Each number is 128 + 24 x the weight over its row's rms, rounded and kept within 0 to 255. Layers, rows and columns count from 0. Numbers have three digits each. The size before them is the row's rms in percent of the matrix's.

# q: layer 2 attention query, 128x128, rms 0.127, rows 0-24, columns 0-127
# k: layer 2 attention key, 128x128, rms 0.132, rows 0-23, columns 0-127
q0 104:115132156116152152123145160094091137066128143117145118131123158128144146105179138148089115124125134127147178137138114117136116126137109159103173134080122129117153152110076146111123147187117155134099152138110140165147160125110123108150137169137106137081090121193155125116082123114153094170142149108140127127142147117125129147087178098134139155142128093102131163122097107120129140129139
k0 093:160104150108160128124167142086138137124178163117095168164156095142112128089142143128137139114108127112149133133110110131146099101115125141155108143110160147185135125121131141118114057088146156070084122127125142126128139099157091148124109125121086156158138168140136155142138087109146121158139136132103138124155116074129107125145142111126106126149156129158113111104114154126122123173186
q1 101:148139101121116115138142136141096119055111128161118098102114147140139167122120141109128102145160123118115171167116160149111191118120101126123092129154081159134132135136130121180139109121112096111175118140135152114165094074126101140121083117095148091138116153139107119106150125116134140093122158164078152153120094167126130114130114124152160100141086137137159153092092131121137116121131
k1 094:107107131110133070114164161195162135075123157081100097142152155139133129119144156140143163104143132134099127130130105142129137133145112114121157097136127122128110139112165094136130120128080150109086122131124110140099143156128051120136120130127142170116153134130194123133129118152102125117107106111124138096101139104120133125159148130092104098088152172142120089120138075137155151122128
q2 091:122124138152137163131120115162114085142157122168122120142146088135137088148168116112121166127086136082123050143156123129142130134106139140120105125131144118136140146119172117098114147147117119135159105124157078145152077157132134137067114114159111173148113141114066166166185116140133153156107114145153107115129092107118125130146111116112146163118112134162140126151143130164115126139115
k2 100:144116128150139133136109120084103122119122120144169095131106129078118128128146110102158097179155151153135167121133122114115140168116137159107117120150105160105117119164146133111139140155152094179149184117129119094129107097101154133158146095121122084160147127183122134107112171151118155090140120143120093168102100143102109158125137138160162118151104089080150132118120172145115111121123
q3 116:149077144141117149146119134083107148135145098110163099101139126119123121104144139100141146072081117148183128101137096122115124174157129120119166115102141149096135131119140178156147143145137167107112129119119137143130139134142144103154190112181092111135145149137104113157101134128127110141110134122166097105151144140116108129109204150146114123112140136101116099181133144143087100108130
k3 097:162147140131185141115156113125159156116130145148119196138119099163149125141110126170085175096108127075159111149106147125151106112109089167140079132107152118122133132153141133119114087077163142123107127113136136178110128056149122115133125090116100131096151109110145148105145094141159156149109136112118110129108142128120107105125128105128121116163153146151158106102140112102110120126147
q4 118:108136179161136127115143126150132114142106141147130121165135102138106148158115144136112107159131136140102127093147122139096177180136164157118119117153139134145137151128135085096117139138173102132150144136149093094114066173112140131139105135141115090128141164135090095121128134088131135088098102123097121141140137157129140084147058115147129111103088142112101112105184169103110114126142
k4 091:101179097100122138173120167139132151126144083084095105125106142111165133107097097156107104095125175131108142125146109130142125147152141102110130093145102164122094080130112134139134127118104138154140132159111126156145136113154122150105125165086137109119095102145145145104149168139120154135182139149150139129132107159125152117183198149108149091126142145100108108105106133157146133146142
q5 114:096138096140157136153108110141151105168145098146129115114131079163109120134127090117132121119116130110126119154116174124152105136104104174118064155089152133133138096138135123128137129089160111155134134139123144138130140082124104148124081115086121125095144140110111168076135132126144148157084134167124110144140059152127134126151099090095158162175122110119147140117127111119082121139091
k5 122:122102130125110127143066163098097110143138124140131131127140107108128105122153122120119100115149108127151158113107103115103181132123145147126169151136137132125130151135153143138147152170146111139142106148113095102122090100118163145131143106176136123142140172154094101135119146120112152077136109150099130158146113133109120143088114217153132174184115115113132125145114182145102083138099
q6 122:135106150091108103118111097120115117127116127101097101122157130098131114150143139095143133080138130144072121167113105119120140114123135123191124112116159108168155123111088137120180140144163115056165124126131094143116095183139176070110133079154123128120121155111130106155146106125100108141115089120129131146148119131123138119138126087103124094093147144098138106176135120144128130139130
k6 116:132133151161125148118169146071097120082119136152125082135120131139106127129143150099127137132127159171117100100134147119112105165123115175147111132112157117115107153153108176140139147111112130158111156147141097111121115146110147127156132117100118091122104095172124148118093098142123113133102153109144119132151119146124140100177091138158098117151080112093100158079100189146102154118171
q7 134:153130097116129137144074145086113141140147102096139158119098144132151106093138092155104114080112123129128124142131122124178106109134090111102140134108117114103146124121109137126152100141108168132110144122111177168137189075164128134105139143115113144135135116133124150127146140133127139146145133135175118108119095132163111158098199134097155164174159127159136125139085067136121116139127
k7 109:111120154142151137099174116170124148144161166113124162130142127171125115154129162132114166109106127107117122115120124115097106122109152151139119141116175116137121174124125104094142109133147157071121130136175114105105102155136090157137146095190118182142155145106131067147111108131123122124109113107099139085125142086122125093114093128146110102087134137114121121132189145099101113140134
q8 131:144153107124123122131128130154122132097154134112107146150105155133138127118082126139123121157135119079152100084105149150139116112121120125084176134147131131113096133164192098117068109102063126180101120126147152105172145097106120159148124151107117122129107060125104119109095154120144135098127126125091162103132158137128126145138103131170119129104127114172155154087141124127118110109151
k8 103:151158107103116112131100096135136153179124121081145136116120114142141135128107097133150096129124112132135170174153116146137139106127099111130102142140076139133128069128135109129108126134132126102174125133092160153103170096155127106124111094152138104142144139098176141110191158153122143110126119165137131128131122143153120126113141097094135155134156141141127103137090028117151155132130
q9 108:124114175120127125109194135151118143128111142125124117137136120153085150137142148112112092148132150098117096100145149112085098148105189153159116123123118126156135114154096109118118131138182081102130073120147099142101082188107100119164129116125138117072132102120122084134113144130120129122141113109123130155139159130115136111128071132135103102078100139101137117116112161137143160145151
k9 128:145113124161104113145122142089090159103104132151113066098131134108161130095126133108151117148163150157127150131140150105103145157125154137111123091146130127133119124185142168133096123129117087164139166124120146127110118123118169152141106104078133084153111138177105143094113153124109110110117142134139097162133113179125132142156098142143154138170117118097109130086074176126109147115154
q10 107:110146125098118162164054116095125153144161107102122138131121139106161119116138112158143128098112108126160145164104137157165165125130087098105140101127126139120123140089152133144136119118072165126090161100129137112157157101151135170096159115112155165121153121140137153121115102118129108107123122134147116090158121124138097147102193139111149165156156122124165130144166090107156126161122
k10 108:113143144112122140132161104148135106156148158103124169133142113145103095161134134150131122152086074102099136177107133154139137078107128090155140146146138107160130152105129113126123135118134176092129118102140133135141155153127084103123135134176099160107138113074144122148148114122145127107107113129129160072146155101148124108116122108101099126066158144162136121144182070134155122125132
q11 109:128121092144116100120136111130107103083139199122124105104125132168128089119140115091156133121183146130118104162112169167114185142127095127132155127141102102125131124146108118124114099150162101126145163103113133131101129093133140141140066100110101126154154127129091135103088145123169101117121148137106108154094156143189104127124119119098166109156144123136106126098131132128159086143148
k11 099:117145122149131175172083104129089140161124131202159125121095130102091126154153109118115127173103103137125156125158111106115099132137092158123135131114128139139152099094113154112122142177158134119130103156121140089160121121114113124074142137100177108118153146137147151133119144135149159120081133167117125105132094150156133149099125105105126158106094101114132136133090107130092133171089
q12 102:112091123103110132117122117107145119109134166137095143147129135156116111142131145075151137093128145074107092114094166134127150124154136111127130138122172099131099162144140092127107131099188116135112163097125158093123114127145108161135136115162115100103145113116163124093096104127135109095119122105098114139209162130148121135114130089146113130164113126123177150142175128121128085111175
k12 146:104126133084103110144149141168120153163151148079158107130146141140074131133143136154112115166107102110111121146124142164109107099153158069166113133128104107156140106132082085148153132141167133110110140113148157106122118128119089108129114149168121151152135090104128090132171107127143100081113095095110137102159132138141132114130111158137117116082115116133122136155124098102166102104175
q13 114:151061114118106105157128108133115151089161168129115104113143143116114096116125145140163143129162110157140111138128167142113164171167103115134158123115143128133113132145082147169104144110155146120119126131099151133125113121126127099117147061141131115152155124127148156079095088095151078102108170108121131109173128149183122127108148087139141137149133117080099139100133121127137102108115
k13 092:132141151103141152111132106158138164169153079117110131128139116146098149104150140147088132142110124122187110147134145146115101139096090119165074115079139111090133080121148120154167136105153150143115097132153131167091146139122125148128142116082124123136141137121130098123141076143141101093103130131159080114127114146128147088112112166111108135086133132132071124139118098073121151116132
q14 128:117084100119099110120163149145103140091149163126093108101166119118155146116143153138172131113168113127116106149123175178105159128144125105132116121152098108124118107136097127172127104126112151149100131101136154098104167125104116102138097110141115114141140117128060129090097136091163099156116135104142117105108141173160103114118117129147114118108103097129107166117165136073162103113110
k14 104:115121155112125181137121154158116144141206093143144124120134116112107129117128134168098135184095128130169128134147162155105096156144126128120096105091153143074141107107122159139168140123174158131087100120169132150128156133134110142134142111102123121117147126124115110133140071125166114106090145114122086097139117141106119095138100177135105124098128088105123134159145134090107108108118
q15 094:162126138159151126091139120084137126082080191141127109111121126124135150111126091083138088109160149131130122134115155124109136170122113115159172116139091136116140145117122161158118123143162074128112129147126153141131110109143177114132127099111136116127125089094112161083118142145128126152107195145123142172089126169153147150135082145071119138134117138123115128142138126146166103149130
k15 151:107135102142167166145104156101105123110137092188141151125097126126130140124140129131126148146142157132125157077157151099119125173140114179097136109099161163081128107090165168128142135111166112157118101171135110140147124096110145143146115127082138121107097111118110126106122162136134156129130161144110072144121100144102127099147117138147131147176140124107133144099100160123079106154101
q16 133:153199147120135134147090094126113111132138094139113156151105144122167100122112110144096145148075110122115144108142094106192106115130107142120106121119169155134114129104156137091125100130105156107132113135118136146121129135152125107103154135128159156129137145103205136172144116144105148111148142133133126093133104064118117161128171110127156134126177149134129087113145095164104127153145
k16 119:148103139146169122114121135117156052128086171097111122106111123145155126147122135120133137108140124126111133128114094091136153089100156113139153128169125118142121209142136129065099106126079137122152163088097112140158108137131152142109146113170103126111123162115125159135136170106097140161159119153123135135102149088125107124132120092120135078149122168130157103120139134152133152126125
q17 121:133090127146154151104137144172098092157107122124196083130167113166150175168149147106142094159144134096112140104179146126104092132122153119130131141110107126122146130123120145123113110116134105133113131116165130095126141151101106144142089142120094070097074132141078129139134156127091130162161142116147138151120129164106133094149096096129113142107143109140125122111086160126110152121152
k17 107:129105117120050091133111167108127119106091141109145100137161155132131128127124132138166132106159109107110105120101102133106143115147163079148134147195100098140119129139099108141097112163096088112116143092097159081141127114124105122127096150147141116155116142131120123137126118100108116153150098097115187153143156143131120177124155130172129155128100147136150156140120151166166142149137
q18 087:098150152131108123113193170155124098114136122159128171103115130128148134153149147145142187150165118125138129146092082131126115095116139116127106136143125133138138128121120112128091111153061137155130127135106131125127154145132113159121084160113117111106123157128102137157166085115135110095159125124088148114111094103078140106135082139136113093099118133152091139128134211132112152140117
k18 079:163144153109118119077152133108120148137143149079111076153119110125147153134101149155117101147090121106135124105121140138135150152104123119125130132134129151147129138112149151151144116138106133133117103078132097136112109174170124116131160137126136146065115078136118127156126090139133087127149173123107105112135171141130129089135094136136080131096135133128114129165226138096156120127104
q19 107:174148115100158128110101099115143125114170123152109160131147134141105121138126088149075139150079125112143121115134143140173080146126140111147087132132131089090141120141147114084085107116137142160134132123140135174113151099082160187158120112085110103100136139114163132105149102125132132128153125158090160123102113117142112127139124096118181109170137146144141116103117098147123143102172
k19 107:162113119132162165149136169104109131138111093110108076124167116149138120097137126128145160170132120115103157139128121114154156148136122149101113100161154149129132096156111120082113095153156142144152183075162123126093126093116136150133114113112095101158143185166144146098120138149098100117120138129138097128096092114122134151098104140096109100151133099089140099145082109147129158138137
q20 089:157135111092097132148111111109122097143160089133122156143148149088116117115166112147123150150084111155128137109165120124182100101132142091149115151120118096084126074136161127104143108108123124121157123138146141140104125108111118122138118106068140105128123199114178114148170133120138131129117146141146134124132085128150118099110146114126151140182153121162145136146071089148122125132179
k20 072:146155120135173144128125155114127131088131099118135119176134147187169146081098118159110189162132134101117132107111122098145092117125093113150105133120140143121112144129151118100106129118142172156173158094138123140124120130130190123129167085148114128129188176144162101121154133104139092133155139152119146112156134133133112156114095112102077096121125121133110110133111123146113120120089
q21 092:172089108130146110136082114101140126117126139135168114153172142172098172127147094124147086172131146094130137123155155113115150172116152148110147126102150133136149121136132101130141148138109100144144152093142156143125151105122129142153139136092084096128135101145135126093121179100108113182117145105135157146139139190089135126094107092122140183142098120109134148157127084142147115115120
k21 080:100104088106116114139130181125111125087116137095097137133125117151081120121198106145141113103163097129105133105112126110111140153142113162124176127157116130122123108111136144143115119144124118120120162159110168130081162069091137135146111164126160076137094167122128113091152101123102150131126089129114145153144116122138122149109160146139125169158111141111097143136076127143139174135156
q22 109:116110116100117162118129168185104109174147126094116166114097138141127141116098110143094165163130126147140117158152109142150073086111138098121122139136131140101168100110104146180174150128137131138156122126155124112131140149132168147106124137077099158137124181103129144124128125109138120109136133138121132134095070136091123112143120144129121170166102120164088134130094175129090148116138
k22 094:148166093080138145115158139163118176138145128094139140173110128092163167125060149169130148107125140110176139151097136108136132126094119121117137129174119122100107152161124154163123147105102111180092087068144106168123135112151123133114132131123121131112118086137129124107135113139148120110130144145124119135098141133087147100123122128113134118125143116149149100183184132113140118168137
q23 104:193137115121146112134124144128143169101117111150171144105156146111133095120136118142160110147098095095140187085156147119125138154134168136112157133126098147120088173124135136099079071167083103140111166120110154158152110109098129139150118122116127106152107075129137107099139117105142120156149154147127199139136106136142111145114156128104122091138118138143108111130121113147150123103119
k23 098:121137140147158116142113146120158117075070122123110125084145144185140127133135117143122150126122112122080135120077122140127138124134113158118125098138138164151139109081113113149126138140121149116135163118147123091115132114125173104135111175129150108177142198144143118119085122149131095176140133109147143133156110126140108155107132119121127169171121117101107158090136084140122181169099
q24 095:120093118158152138121142137193130127142140130110138110095113132137165150158117160108157112157156136122157116146136152138100145118129158124124145127136109150133150109093114141137135120132091105147115086140133103107103103172150151113130105128111084148122101097129068144140108185120120114156142141104190154135056159142087119099128082102119087138124120110177096125127143139101130120138098